From a checkpoint of a small transformer trained on Wikipedia.
Architecture: LayerNorm before each block, learned positions, biases, tied embeddings.
Training: a variant of Adam for these matrices, 160M tokens, 9748 steps.
Each number is 128 + 24 x the weight over its row's rms, rounded and kept within 0 to 255. Layers, rows and columns count from 0. Numbers have three digits each. The size before them is the row's rms in percent of the matrix's.

# q: layer 8 attention query, 192x192, rms 0.0689, rows 184-191, columns 160-191
# k: layer 8 attention key, 192x192, rms 0.0682, rows 184-191, columns 160-191
# v: layer 8 attention value, 192x192, rms 0.0878, rows 96-191, columns 160-191
# o: layer 8 attention output (transposed), 192x192, rms 0.0945, rows 96-191, columns 160-191
# up: layer 8 MLP up, 960x192, rms 0.0856, rows 0-75, columns 160-191
# down: layer 8 MLP down (transposed), 960x192, rms 0.0786, rows 0-75, columns 160-191
q184 090:113144092142087088152160100101126135114136138120112112129145088164114132121110122175119115127111
k184 088:140108095126134164181138132134123096096142136084141150136143116124146112095105196150117159150106
q185 097:138125129103150102114159091149108128090088128137137134124131123178187135120116141135134108130126
k185 095:140143107104140118159141100124107124075146116104119182133103135082167095102105117139129090116123
q186 095:132125133110125133104096099135127109144173147152168135137129084132159157123126147121085108113111
k186 095:133094107103142152136149117115126124154118117171110091124083101119199103172074061159095121131132
q187 093:127161149095095124178158123159094154117136122110136116125156181134138132112118148135122136105094
k187 092:139115189144103120157137106163133140128125170116150160112163142121108149162113092129095099124141
q188 097:097121178095154099103127114138145136186138105127131137146133155120151119125117149140167095134107
k188 093:126135117147130133122137118121131118156110168102140104127181137162119137155143124136144127137111
q189 090:114102124110142146080090105138134130147103151179132116125119130123115113151136157144165100129113
k189 086:118072128136108145140109108135144091150122135117118131145136139153143135126071114099114121198125
q190 093:107102130121109143120078130126089126171132100144152116170134090095138119127123158107118164116131
k190 091:135124127136128157102167099171175154167110151135138163145123142153149150068102096099098101136127
q191 100:108129137076112137105114153136122127144153140128154133150136143144149128122134156136125116135116
k191 095:142139123134121130115135134142126129115133139078127078133141183135154116144169107128085122056169
v96 064:122137115132092154121137086080135147139169205122117144101127151114155135099119128137110144160146
o96 057:107169126115100076132169104155138146137135144120128151144130128126123126129124127166111148046082
v97 059:114129082134153129172119099149106158141133104108104099129135103105182131145094151131111113096169
o97 054:142114143127160157161124107173134095118116144122134130137143127121129178115138058163116155125114
v98 068:102120155103149147119132117088103121119102134150134091169116145131118101150101145112104089134079
o98 060:173169116127137141130110165134127108166116139155121120130129141139128098102147132116144116117144
v99 068:135093139142146145107135113142101118124101144163107152157126104135118152143132119173099142140159
o99 061:134176140119128103154163148097189157138097127133161130093141134087173127105124141125118154091135
v100 065:093109136132096090122102125105142143140073110095158096186111107127072137147154139174125103114114
o100 061:160126168093140161174136117129154161129158096120163131109127127115142144151121150109135119164144
v101 064:108132121130124147095164195114098139127133171137160108176160164152088129146136121124124147137127
o101 059:131131146062106146184110130126164152112108091106142147136131113117181146124106140150142117138158
v102 066:106158092183144109101122115117128149180118169108150091097094129123126149093116129147111133113115
o102 060:138133141170138105160142117160092108100176152109143153119185150144135163124100093133143097153110
v103 069:123139120145088130128095150125116113108104131139139132181117127079118181140101111118100114142124
o103 063:124163167084138152149168116130132184126125118129151102144129085142134144166114114102139108119151
v104 063:134136138141139145148100127104101154152149133130149141117112137084143120098109115096086126149148
o104 058:124114101128116141106180111145135093133087107144123106145124134133153129127131127128135165032111
v105 064:139130141127090144116150182080116102150162125137130129144141102157134082129135140117104151139138
o105 061:131127114165137122133117126107183114155092130170120115174127151135159132130114144115162095114139
v106 069:126155141119148108092135128114144155105143190133147168107139193107123155119116139138168130141104
o106 063:141142109102092126118124147156126152117160156126115116120096111138125111135145160155106115155121
v107 068:131126126133158102147066137091166143124122116098145135157130111195097120160141151103154144127101
o107 061:164116118129113148156141137113124139104088109144149146139140128131133063141142169130085124093138
v108 067:101131123166103143146159134123111137138107166108115110101134166139135121139126126102071146119151
o108 062:132115149151122129114124085086126121172170151132094128187139096115142135118133117128129143115099
v109 070:145129138102138118101161122106096155142142171088144127144112129166138138089110145147148075122102
o109 063:163147113118085158103108154160175147085109122115120132145139125105128141141120154150146095123122
v110 058:100105138116133155090094145041093127130125149144141103150146130114167118130137142143144147125111
o110 053:158152189127127132164116133121148103097101128113141147145158122138109118142132120106150142086137
v111 073:126119113120157135161167156162163139146109187158150138106149168134121113129156084110110115131155
o111 066:096125139109092144119110149135143109119146092081110139128124090110104168115107129132145133150150
v112 066:086143099142118137113163146099113141117169136091125158141112124163127109110145087083123145139103
o112 057:132106115108091113115120146121145152153123127134117119151126137095098154118113117099136097097136
v113 061:155101172115148120143147120144194154126055089151144099123096084116136112152108154105147097105119
o113 056:134119114134145123118083102106105135119149099137111105105122101148126148180136125126139112170137
v114 065:160136164110113147108093173121075098120148126128124141118117158154173126154115114091099111133170
o114 059:152122106137100134142121135111120136166118119144104134179185147122124107111125108127160115136118
v115 067:103146084117123170180158103123118138067139118134127138104121120137147126109115112132152131117122
o115 061:133132114104160117095132145152138134150189093102120165137114123123118146133121128123109128088137
v116 063:106135092132110103115141145123133098206177143091114138106168158139198105100162120136084178129135
o116 058:120127138163135122143125104149125143075159148109120136168095128117072194107131100145148156130121
v117 067:097098113136137137146117154158124146170154101137126141087109107137144111094158164142120093148095
o117 063:118085115102109111094147123121102111131125128158100121173130107152125131149095092111125141091120
v118 066:167137136128134108095119119123146098146106140106086117141084095132134118151140137103068118131136
o118 061:111134107155118117156123145130181131109117148132140127149152111094135139110133142142173127143148
v119 062:130092153122117133105113136140121118121140110137125111156142101137113115131080111136184137114158
o119 058:142128150099157124143110138150088166123115126120159115081127144166209149135140127121106125133091
v120 057:142125152110110102146097109126147144144155120071183120152120114137164138138119080117158095092127
o120 052:118084104164168152115106137144096120121179098141104135129129159122107123155158134118115141109130
v121 070:116122148162124169115168115162122158182142145099083108137125137106125091136124100150100091103124
o121 063:138065148125127139099120157131147132106133102153137135129143155127111155123129092105124154117119
v122 061:121122088104134152184141117137123125134124139101118175137151142135110101128155172116099128140124
o122 057:138117142151129104085106118127116092153131123146105066108115124139095152157096125133111107133138
v123 063:138157144135111131148128108167139170190110127141140092135141095141103112106134112131118088146146
o123 060:146145152144195139141108139074125133131115159139134139125085144135126162121183140111093155109086
v124 061:148134124150110130103080121160132143106126131116115096133129112136090103167115130173110117128136
o124 055:110134124115136176147156154104172129163100118168142136117105168142116122127100185108114152128143
v125 068:150134106109141131139097132110135160129079094113159099177125121142076132167128176099133097152130
o125 062:098120149106108144086143137113164099179108089171151078102126176128141124137116159153116123132129
v126 070:102123122132146142156157135170159134125125093160113139113145131149143136127109079073164150130136
o126 065:131121120137135113136177150123109122101078119133103139125105089134122107172143108152095124139110
v127 069:075145139107119141113101125139122136145188120150114091139130139095156148088110105109131098100147
o127 065:130111124088155151104110125153110139120150095131137129132099153115090138170113065105150161093121
v128 064:118154155140132131131149145101109125167153118130136134186091149108083085149143124111136140110124
o128 057:143124107145103155140137096115111101117145156120139102142130125136106140172151110123147118149131
v129 067:129132126108119124118144082110122130127105142149082141143101122148141130114132178110123132103093
o129 062:165127107185125076128152137100157100131126125127135091110059125120152098130136146111145127094142
v130 066:141122147139158124092114131143149113115076161151142146101164129161100156123119075160149121127094
o130 059:102152147124101117126120148133136137102181123131135133106133127135159056116148170121117103196115
v131 074:147175125136106129083127129109150139112111138087132155149125147144116122124130097131125152128135
o131 069:078120168120102124151139120145185123144162124103170140120106154107073155138109166128140141122136
v132 067:100130109149141116186122170062138156139112137122082117142099152125137143151164190128088157132137
o132 061:119118102140113124132157068118157105134070140141161124160115083110113094137128118139172082128127
v133 069:097095144167136145158127067140190133131156099123103106106144095124139079164097087151136115116136
o133 063:139106113146132122167124175115124127134111129153118145118130148122105156117115107138105126079120
v134 063:104149109128100153101089136156112125148182133106120141121164121088164114085114069151142139130185
o134 058:139114145132130119105131118130125119127164109110140104140112192138085165138147083124137154109080
v135 061:146125115127096126125134110188152125108180122098153135127129123072149100105142099143128131117139
o135 053:117106139110138127149124162104121082110112101102105143120118121147154159131084141134162171097159
v136 066:134131097126088148109122104113151092116144163131113117149128122096138132110107175173155107118131
o136 061:138155141087179070116126129122087123146125143144147122119101125154139148124094125121141158163143
v137 066:097129124168124136111141110150149108118102126103130168158150151126146115078131120129149173114138
o137 062:138111105116098124126139143117109147149174096118139132123119116128134106132116134084119120154160
v138 059:153088154103149075124121131133143168168140129158128105125105105082135118145142138094155115129133
o138 053:132116117156143147144152134141162077107114085110111105132158118150133120134129127118120136103140
v139 062:156127120116123127090143130139104081111155112152155100112146081136162102125129145115105130133106
o139 057:132160170131122139118109138136132129146140138140106103144123154124172128100148139112173134143133
v140 067:153090089090108138132104130145144155115109109127112113113146106100142154107074103145195093117134
o140 063:111158142083168120138124122136147097080112083120126118113099124147144112180138103142132125141099
v141 068:150138129102137134098131112130146091077171124132129132106123152109176131099143113103194152118101
o141 061:106104112150105094109155149146136078140115084116114117132128135115079098100110154138120118214153
v142 060:124156169138123106097140153169130112098116147141125118108122102124103144118120118106137127125138
o142 055:138109095165166141147104124125095143171110149104113139102107114159141167123141111125155103174130
v143 064:141107200123119146119127112083126166128124142152112122169121108099145143128128108118172103126148
o143 060:161150136116113135104106139125176115115097093132118131104111136122107084134153133116108147088134
v144 071:127155117141100146080123110115119105114143151120159120109140161081128161123124094154103149138136
o144 066:094122128080128110145133101127130156146188141096137138126111120102163106125127150099143138110124
v145 064:094124125137079141151118169124092148157082130120136128125132102156089114149116112106093121136145
o145 062:108116136131133137123143106128149147159144129168138122149118149122125174107127138155103114134129
v146 061:163095112101111104088159146159146092117152109153121129082157107097155165101126081100130132113139
o146 056:097124098126124135123125139118155151140155122117129137144115143159142112130142116148130139149140
v147 060:160098107091168113141107143113142169126126164117169133112126122170099150134142137080083115124054
o147 056:138135112135101164111107133125106120117149098125124138142144126129122132128150153135137119120147
v148 069:163182138126133109074115152133152130137119141124158131143154131130154128106108081125112097121097
o148 061:141126114161072149124092112095126098134116149161134092169091136144130122142146144151177089157112
v149 065:127151126169124107142178169074151129131117109154124134157113119125100126083112093137127115129144
o149 061:120101128101095176102099097161125121166116118116152125143118149147137139142136126124147135121143
v150 064:123142122136164136155153141084119164117125137129123151152130169148092115141159130168097126133097
o150 058:182138115152089152133103135130128130125142154136137139113148118149079137135118136131079127073144
v151 069:114125169162097118111098167147090105098125096120107152134095132113144116109134102188090146114120
o151 064:137121083147155124127129132109151144165154165151138151154152088129135148112162108068158157151152
v152 067:137126123130097107115106129151105143115181090109131144109135128138152110116141121106142145139135
o152 061:120125136122139137169125151133091115102123092109117150140142107171081123142118124095112127075116
v153 068:151179097139138169187106128127136169111154137127160154148137189111132105142154132150109128134100
o153 060:099122108107106108121150125114109090093112143134102121109114130162124122127115141133106129153154
v154 068:111163085085133167153083136146135079127094095145077141151143132130120113114116088132136137128158
o154 063:156136092114134139133149127128108117153125128105169117108126115130120150167107106173122128161126
v155 066:113118105128135141127140123134196130151160115154094160129134178124108126121156102145166156137092
o155 059:121093120117111118090163164134121141046097122087135116112134101142128095141117111109117149134158
v156 063:121168105136119124100130152132144164096168110145122145143142093103157163082135088095210132115118
o156 056:104101139122082132117140146139159080098100090091139155116123163142093134140105107136133104124155
v157 069:095115096138125126099086138148124111141128187170103116134152159156138147090099135155157104130103
o157 065:172160170124143136146153124123110183111180135126133138127110116157107102150116119133129108169115
v158 065:140194140095092157161119126106112133099173116091094125150105111109093110157152127123129129115157
o158 059:118106068108162094084125112120133091141082122133148129110099156107129117093103162110124170137122
v159 072:139136175112120136093130151125113103117138131121132146144131127107166109093127150110113135143129
o159 065:136160132129108121132095152080135108132061113121135126128156122162119126134136133102151122105105
v160 065:153147103144150136171094134126146140130112096124124118112095136137098112119136170140087113141142
o160 059:091129113109156100114142143132083102150118168152100087114133103137136134111106151128131113121118
v161 065:174099129107155124156143112114128164094090081135146100158113108161135151144145163120155144147115
o161 059:114108135102111139111130156132163141137084114127158147112133114149183094154127132109151092065153
v162 063:107172119134127158110135135159159107155132157134132092146120170132106111098124104126136126092129
o162 057:105117145164152095119100113147122116130161139114144122111131131134107159131138099100171141201141
v163 062:103117141141114121115142070093080113118120129093107169194133102141080147164080102101179137117122
o163 059:147149127122141140162097163125116159131132127141139097062122147072150111108116143108078096113143
v164 067:111146130140122115149138097105114146098119133104183093130111134140091155159139128135092129136113
o164 059:096153117117121155141095132142088114137101137119105150109150122157157125087108153158101140073136
v165 056:128120149144118123069133115142134121157130166132103122139145106122159172096111086143130106120131
o165 050:128136138123118131175110119146121139100096163117118161103152124122185138106131093129178149105107
v166 062:136160159113151163087120152105071101072155136127163141139134156122152119099119104141144128180122
o166 056:138135116085095140141114143097122126162137133126116137140195157156128096136128152105113126051122
v167 065:114128163136113094115130153146105152096160160147113134084100146132059147114139161134150125112108
o167 059:099116126101108150114130088165112134143125119149142152128128094121129098109120133134105147147148
v168 062:129132111132146112058143135163123133108145138125129137135140110149151145124072101074131108155113
o168 056:122163141101107155157105177150157148194122097154110111137106111115154141135148117138129123102132
v169 063:103167126135166160128147136118153146111139161125116125131110124097157130103112123126147111109099
o169 059:157136112105116116098105146102120104169102130146115132098128129124111129106132111116128131150114
v170 068:090096138129126163146146112129103091137131119114087164127126100080156121106132085111107157121164
o170 060:123154121129120107136149128136101121128167148117150125126126144094156144114150079119121146103124
v171 065:175139097162119104139112148130157130174142130104148147129139174161115087153184140100083159121114
o171 061:101081089167130131132161121115108113114136145149130144141125108130112147104104127112113157166159
v172 063:158130164142150156116145178118113110102139177135098114102101119145160131127116151100071125158108
o172 060:143142141145107140130110110144155156113126081147132144155167100105113105138129123121142119090156
v173 061:150114100122153154146134106114139151161170119096083104088131179131146135141136159092067148151122
o173 055:113114094128128154116147120157129117141122133151119144174128109096140107122104098141123126035125
v174 063:119136133133091142097131144108079157120136124096125088149108113090156137083122112177130115103164
o174 057:157150202116122130137125080135136155170153157131145171141132160150110186110117101110130136148108
v175 062:092135099127125170112129134152154054176135092156142143105163129124164126109146094121131141139157
o175 059:103091123109120112116148124155094158122137124134121098167114166127127142122115104122156152142132
v176 062:128093158118101135105139084101110113138124114150118134193092129135133161180148110095186092118119
o176 057:139133098106139107133127153145137168137114168170129106109122126057099099114103132120120121099155
v177 070:102172138098129133150140182182136168117140094127121161112101115172126151138129148086180141095137
o177 064:095074082102128142086119111123150122116065090161095095106107128133124075155133120127115115218130
v178 066:091112133135127144116166134145122128172152130088153136106144077142146112142129101160115165109132
o178 060:085131130148120141168114129161148110141122137161100139140099162101154149113116112121149089128133
v179 061:121129120134128155122092116106118116094124130131173137125161132133122111132091147131110156136144
o179 055:135163173105108113130137175110074122144132142138140088169139170165155135093118127109127103078107
v180 070:123116112125160140175083107147148154139150093120090101145160061123175117116099119096147128134124
o180 063:127105099103149153118128193150110124128074114164117136067149133140102129157128135149085151119119
v181 063:118153127127157133162126175123138126152109134181151131126125177132133145160159157145101115155087
o181 056:122115117120114133125134102112120143124141142160099112158147105149090112122130113124091140127147
v182 066:113157132142125099061112135153116104115126161113141135183102133130131198103131125130135119139107
o182 062:148132142145123118157143125117146134125129137126132162094188139142114102139157123135139158170143
v183 065:168142124125127139135143157088139157120139138133170104185127155138077113148171113108109154121125
o183 061:087135172144108114124118106167124102122136127106133159089123141153093139121154156117168088151147
v184 070:088108122153133093173102126085128137128171113144141118076144120111131129125094144111118137117151
o184 063:114122139116180081123143114158120117162098138096131110135132136126164160125146131119130122101108
v185 068:146091151139104094130159100114144128138097123113104135135100088147147158116132119130161146102134
o185 062:085162168116156084132104111142138139121103142138140111136103103081122118130133146104123119166139
v186 068:101138113102145190104137124084093146119087146139121129137152124139159103164139192124099112143129
o186 061:160153152125095115130139110126139155168194129140101137114132136144130128106113116135141124108109
v187 064:142152136181141136131137142130130143112133126159134126144138157124106088121115155197183150134145
o187 061:140106172106120142147122094099140116094146119099153154116119132164160124134127167109112112151118
v188 060:127117144167154151115108119093101137121133106126085107126130122120094123151129105109082145115156
o188 053:150130158117091128147155108140156141187167121122185125128170155076105151122155100105108134067146
v189 069:121125139154081078096091151138163120145133108146124084101127141093164176111141100092079136140148
o189 061:110117102108140159130133121110154143152130110131100139185151102110116104139140115106135154076144
v190 072:082156101104122148123163108131148136105125163109145142129157129134136070130127138145137145101103
o190 069:115134157139118125110115142143169108153125109143130117105090141108097167103136139154120142163144
v191 065:124145098150108096162132124140147172157100122133122078136144122131108134140106126118111109106137
o191 059:111101084090188151109097146120137151142115104144111136085116090138133167189111097090103106131129
up0 110:149151127102100116120109164138078149091138141125143145138119098131150119139176109116124107139082
down0 106:142124109107156158160094104155127135139192127159112175152135118143110143123176088158115141127130
up1 099:142123174145134106086140135142092111142121151125133121124107101152112101139127119121101087155094
down1 101:093118092109136108178116133157147090145143106147126120105127145131140114127167167144121111130123
up2 104:095148133101116100127092137117119140147119122140113149174125100124130082139148117110143111129094
down2 103:140145112136103114101127118136133111104148129087111139093109155121107132101130167151117124149145
up3 102:119126136166109140130113129105138106157109106125088130126139134158087156158112148126175125123169
down3 099:192147104117140108138107107124108126118169107137181116115152089145161164135162142150093135145130
up4 113:158117127144131105131123119160127086139126120150136163138109143080177135140114158112141108123095
down4 117:127137143156104145088139147138128160111118134096094121164085102109124119103147083144128107106125
up5 104:094133078134149129080163176126137144122105137138164144119115134160122123081101114164146140115143
down5 107:140134148082089110166123083112150115103086119117142108117161128146177147139116132130099143133108
up6 101:130143135143160144140087154137134110128098132128124139087133124126119141102121147147132146086117
down6 103:113085127053121103139106142134158131145147148082164134129123124115128150149144084081116163107158
up7 092:141133092149158105083109145117068121154140123133109129152124130124100127108143107178106098115156
down7 092:131145141113094131145140111106140134126149158133150107108138122122093154133114106121144101125114
up8 101:154117135145144078122115132181085134180110092152152102166132158103123121104109126155110160138140
down8 103:162098121161134145112149110118119122124130131093077135095140200111109135171115145151150128083139
up9 107:170100139133144105102127178136084077125089145111129115160134144146144116153122109116130098081123
down9 106:148062114161102124145090155128106090149177123148159144155172148132109097118080129096145141151141
up10 110:132158128094124126100107134165137109141135145118111130119113158128153189135144127156143143097114
down10 123:143140141109100129134116152134095100156133116132147120131141140100141141139156080161117149213098
up11 100:194148110127183107092090156159136097130114128129165145116093122135098129128145086153145152119128
down11 097:085187149154102117153145146086121173112142126135116117153126137146102108157114121137123160093117
up12 099:183111175098142109152131136169126084185127174157140137137104106160144114154148169134197109094094
down12 097:142178142142102127136152133067169123150129177131120155138118087104085124145125142114130122148083
up13 104:151159107176173150128134126161153135132114123144125121132133117132131181116096099142156132104087
down13 101:135123119155151102127095124110102066129124145093165109126113128133142084139132156139084161115121
up14 083:146136131095106125090153086104120119140143135139140154179174073128090133145144162104143139118140
down14 084:116169115133085132153111160152127092131087141157145083100130112147152126115114164139094129097125
up15 092:097149094141112136118151160110098136157112112133108150114153132180116129085150097137156125107147
down15 092:146133168136137122126151137120169153093132133122205143150094160088149128150120154113162131139113
up16 103:098147120172108128083145136121145072153159115128125162130113083139146135134137126158082129124147
down16 098:162114140085146148181098163092121169103121126144156094089125151127136112150141143131126076080123
up17 101:115178140151148132170118144133078113131110126108118108206138157123116119099144131137142125122138
down17 099:155148137144131134116089108143180115147160114158113157078132113124136124107110114152169120096131
up18 099:109146172141152108096151132112141146145113135104142124084149161153145135072123117145128130137134
down18 102:179137130133127122188132095142097096125130143108152085123110116106167077137112145079102159115108
up19 109:172129106115126140123150174128116146150080156125162132093152159145119154087141173111138117139129
down19 106:123115119157135170185185141123101154116104136125140111154122127141137148140137177108115088113088
up20 097:129160114105144133114133116109119131110088160168100113131132095143146156103150142153097140069156
down20 095:159094105114094147145129123129166092123138106140087117107124116111132096140123114169164124133105
up21 111:167135168131114146094151132133129144146124132102135130132189102148146139141133089141152133079109
down21 112:103154134114134146130150159165102127109115121157095166085103136087123166116131125114158107134167
up22 102:162170157155128119137143155160113123127086105146122098079144149123122136104111126117164124102113
down22 097:127160151134146078118121111128148079106088148138141141170114124090095135099123097153159180102140
up23 101:125139078169103088127134101135092125155142155148163136157136150145157152112150151128140140117123
down23 103:188106126115098110106152100131083099126155149118129082106154145106117141125136121144129140095146
up24 096:157143133144149124109142128098152111114100140110132080106153101116149159170100146117119099135155
down24 094:162106151122117156145113131127154102163121120139127124141091167120141124144146114101154138115148
up25 104:091180108155107102105146104163126118152113113107165134106095116134145091126147152140142116099173
down25 106:138185114165139123122056164072120149127136179136157136120091129147128150196099121115113124121092
up26 102:116155140141114160095132146199140134117125150104106145140115088131111120120122085174141149119142
down26 102:135143145083137126165140127111142130141082149148089123092136113112100127148112137150091133108115
up27 091:164118149114140129097117150112107125112157152068126090105150085172089137112129136093087140121133
down27 092:100118152133112124107089097144130161132146113160098144127097119106138113113112106116159113097109
up28 102:135089080137180149142158119150101140105132143126139126138123126122105150121100062116152137122109
down28 102:129114136136136088129130152139077147147148152103095158123157104137121123148125098110108100131099
up29 105:139112181084100146146142173126128117097108120139160180092144110159131102118140101145148141155095
down29 102:132124122132156109164109125142110144153149116158127110132127121107123103122102102121100129136114
up30 083:107153103134151155108121131108128142108122127085100163131120106132160109152127111166169139139142
down30 084:159112111148115093107130141126138127157155138199096108147109129083076121121141144132131128141150
up31 088:161161081143164122128083180133136135102174123095119116111145159095126095156132108101137135139131
down31 095:132161164117073159160123111145164127131138138152148125126113114147101140143145134142150141114144
up32 108:120150097137113149068094177152127110137095145115135152121100107110115176137121100141106162116150
down32 115:136124133133102174147142162121129145102126100123117142101119058121154127141131124149131143162124
up33 099:116157101124152091133131133146070088111095128136123128085124147140127158116142139116117131135122
down33 105:121159147085139137147134151107151096143151162115128106125115111146169145139153137117116140154082
up34 101:111137159149115135167117140122131121099080139116108166127150114142110124146131146134141120117113
down34 099:127106102081148087118137126144152126130165125130121091127128090093115152094130098130159133155173
up35 107:098151147129180118114113124177069102137150143110152101134147160132161144097139116146114169138137
down35 105:173124080158117147121104104076134144114192127129123163143122133120124126108153133127129112095171
up36 082:127139122128189121077127120150095153133080126099123114113109124125157106129141130137108110111157
down36 084:112105115157125127108120080100152141125169140153162159128135098135081168138135120146146139172091
up37 085:125110121116156094157102112114115105083142103103147154114103094094112089148128124109119163117123
down37 089:116148090149136102118126142143127139113205181099155096151127133135130170102123132147147134142135
up38 109:121133148149151154158150120136145138123078101144145176151127119149108137093103072143139128113131
down38 097:155144110150150124146103137091158129118149101147135126126103137109131141113128098139149117134112
up39 093:119132116153137159132162138097130089109121103112119139101103114084095113125142085138092114134150
down39 093:049123120151099123127105096129125159132151154149134116146139115136145118108092117131126120133131
up40 094:127165122135138125113130152169141101160115174139163146173130118126133096107136135162135119142114
down40 093:136161159162138195131118104104126153083151095152106126129091161097147121144157140088173158115149
up41 092:150147157148157147107133148154120114135137136155135172109133137131141109132112127152137130118131
down41 093:093107138118103087136138086108113113084128148133122102140150178125157131113111100135133131114153
up42 096:128134101134118108159139188157147126134147191129124125125119163127148122120090106119112136146119
down42 100:092146130102128131122147120091135114139100125145085111105092132092099146140127146137115143108123
up43 084:118151094118156095113091129151065117173143092111136123125101129134099103125086109186110109142148
down43 081:131138152117097146120137068084141161141113133106140133132124106086164140148109122131128113112134
up44 093:131137131124157103108086097169158163151132130154130163132123084137131116094144096154168094124133
down44 090:124156080093118150186093156112128121115117124085143126133166115166133120168129124101152133137110
up45 094:129130144154161131159163129173128177143155144154119141201136140127137144152135121140108122110128
down45 095:103088137116104124174127144081163144078118112114098072103167095144124117148140096104097113155087
up46 088:113161127143132160080125121154080139142109100091097156142162110136104095122152115128160124105168
down46 091:143111158137112070127142156090143122128123109183157100140098164108182107152104126112121097113087
up47 099:129152148117131083122106198099139134134097165099155111144140175131131142130145132130111132115124
down47 099:098113136155122148131110107065129158113166157152111128131143136150140123156130129111100093144120
up48 094:121124153136172116083159142184050134128100149113163120131151137128161137135143132146057135104099
down48 090:139172131131130123130097100130138103123138113139136126084111126055099098120094137086165141193136
up49 107:118193147107134088092169140150142141141075110135150092083103130126086090161102130086111131137080
down49 107:130129116145133176090159128128165175115113108167154127123131160097166125148164100139128109156165
up50 106:126166144124105103085152137119120140145155122100135099147129144174148125115148126093146090111057
down50 107:136149138131144160169156137156124100130113129091143139096145122118121116148139148137139155126181
up51 091:119149127154150146161116129137117114140076089118137081142145115109106157136131115176140149126143
down51 091:146118153117148140181128160102111141130089138136121165113133122118166144115152094101116142134111
up52 098:117144117111138134086162135136090134118123123126116138102159115098092099157151100135138112127171
down52 096:129096128126100101131155141132125130122136105160119107119101130136111163135118110097119132137155
up53 101:144154182156088110108129162167134150136135094099144115106139137157155124120160136147137122105124
down53 103:124099092135156126153149119140104123097126132158125159162103151131137131131087049147122112143124
up54 098:178150153135133127143127142157142115116101176127124152119138142113129165123110125134152122124126
down54 097:119121131132116113136122110177115133155119111142135107134092090136126095102165139119147108128106
up55 099:109120156175122065134119145096152174119126114098123146146128113168119079117142107176187119130089
down55 099:101116095144118166136129104097089085146123114164149140121117123139122154176152161122107107112117
up56 093:125101100141127119121114131145115139157148136144148094116135123138105087101141139115146148098126
down56 091:083125167153143125152106149140113132127090145107144095142121148107137142116114099117094142146097
up57 098:107156107155173121167112141166133106115125121127133141128117097206163142101134169111159137116102
down57 096:146149137171136135137120121152117162129121103116120101129127126127124133132122092123151065161149
up58 107:190146152129129111148146131148086130170074089149065150137162133139121121114158099142191114132145
down58 113:130143152146157173126128137121136152129118120088141131112129101144143137112106165136145136147170
up59 089:070125116137137135123118133138100129110103135139129124142172104150114143082122083154133121070164
down59 092:203151153097121091111125114101124122119127127101104157166100162124151130144102142110124130152087
up60 089:128136145146148118148163140084126131112146133156191145124120113125102154126125139100115125106121
down60 090:071173142116111103110113137157121143111131100115119143157114121097127101107150089146123115107112
up61 107:139130084130148151146133145149150144118134139121125120145120093118111203157168095135115141155110
down61 113:116106118126094144099122110141101156118125127116140094102101119143118167141136130110078106157145
up62 092:176167131129150147130143142142126136130090111108102167144094113140130154114132106131147095109131
down62 097:166160097125133115113095144128099125148164142129123109127100181114128106101143132122142119095165
up63 097:111155113148107093176112123112080125185161133151154114123146155153146159104138124134128152139100
down63 099:145071104134121140135132116125124111141162157132108136150122116142158133123146114113128136070146
up64 101:133106100189164139114184106184151140091115113150112146124117076158142157124129126163122101099121
down64 101:127100151112137171095145193142136140177135117141154141129153175109104114139112113137188137126132
up65 094:125128100130142120144123119154089115132095146141088090104116110150102184148113121161119132089153
down65 093:129152146115120169142133157165156124140113086118154125107107128117153087117136122126140135138128
up66 093:140122115164124086090119115141107141129135145132162094088108132153116109135115104112137151117123
down66 093:093166172121096145129136143104114136155083135099073137130120129137102089144137126111121122160109
up67 102:147138102147125133133130150114071065105121159091168113109141145114113120153121137169093121140156
down67 104:138113169183119148148110094150115176094112118139159098113122123112150097133102172079153126103144
up68 098:113136127132161161155110143136100155111115151140120093165110091166130116114173105129121133077097
down68 095:125134144173113164110124110147107090146122129118163154152122117102122091108131157109120115096108
up69 089:121101150156164182138135114125129126131089135076138106142107119130097143135108146087137165135130
down69 088:131140131143123097136092143160115099154133143182142175112165148141186128151126133129139128099101
up70 106:143108162129173084115145160148154104134103102112143109144129125123112099159159090097155132105112
down70 103:131103144127105129082138094151102147129145173167121114154119122112099071131130177160105124102124
up71 100:135118143117157156125113163184148107128125110110114086115174078127144166128129157132105145141120
down71 101:111136132129116146088171097106133184116114143119098125123130105119137106124111151104150121183137
up72 106:156114171131138100126102133128110137098105148101162092161189162146061103130107142078156126130058
down72 106:097129121102134130116154123130128143156102148122096081136095101110150162098126102122145131090154
up73 099:118134149134143125109159135092154118097139115148173105157131148124105107140136138129137170111123
down73 098:171126141149147140129132096133125108110143141141133107103146140126134115084139078117132136137181
up74 105:138168091148135135090104138156108136130084175166149140127135116139113122108187101131125093084143
down74 098:100091095144131121107092089162160130114127133140108115095130085106146108119133174119110113136180
up75 099:134120128155157124091145141137110112088146151151118149117104094141116104113132106137115115114100
down75 081:149126148100099122103118121125155115096147138130133126125156120129137122129131140096105141167137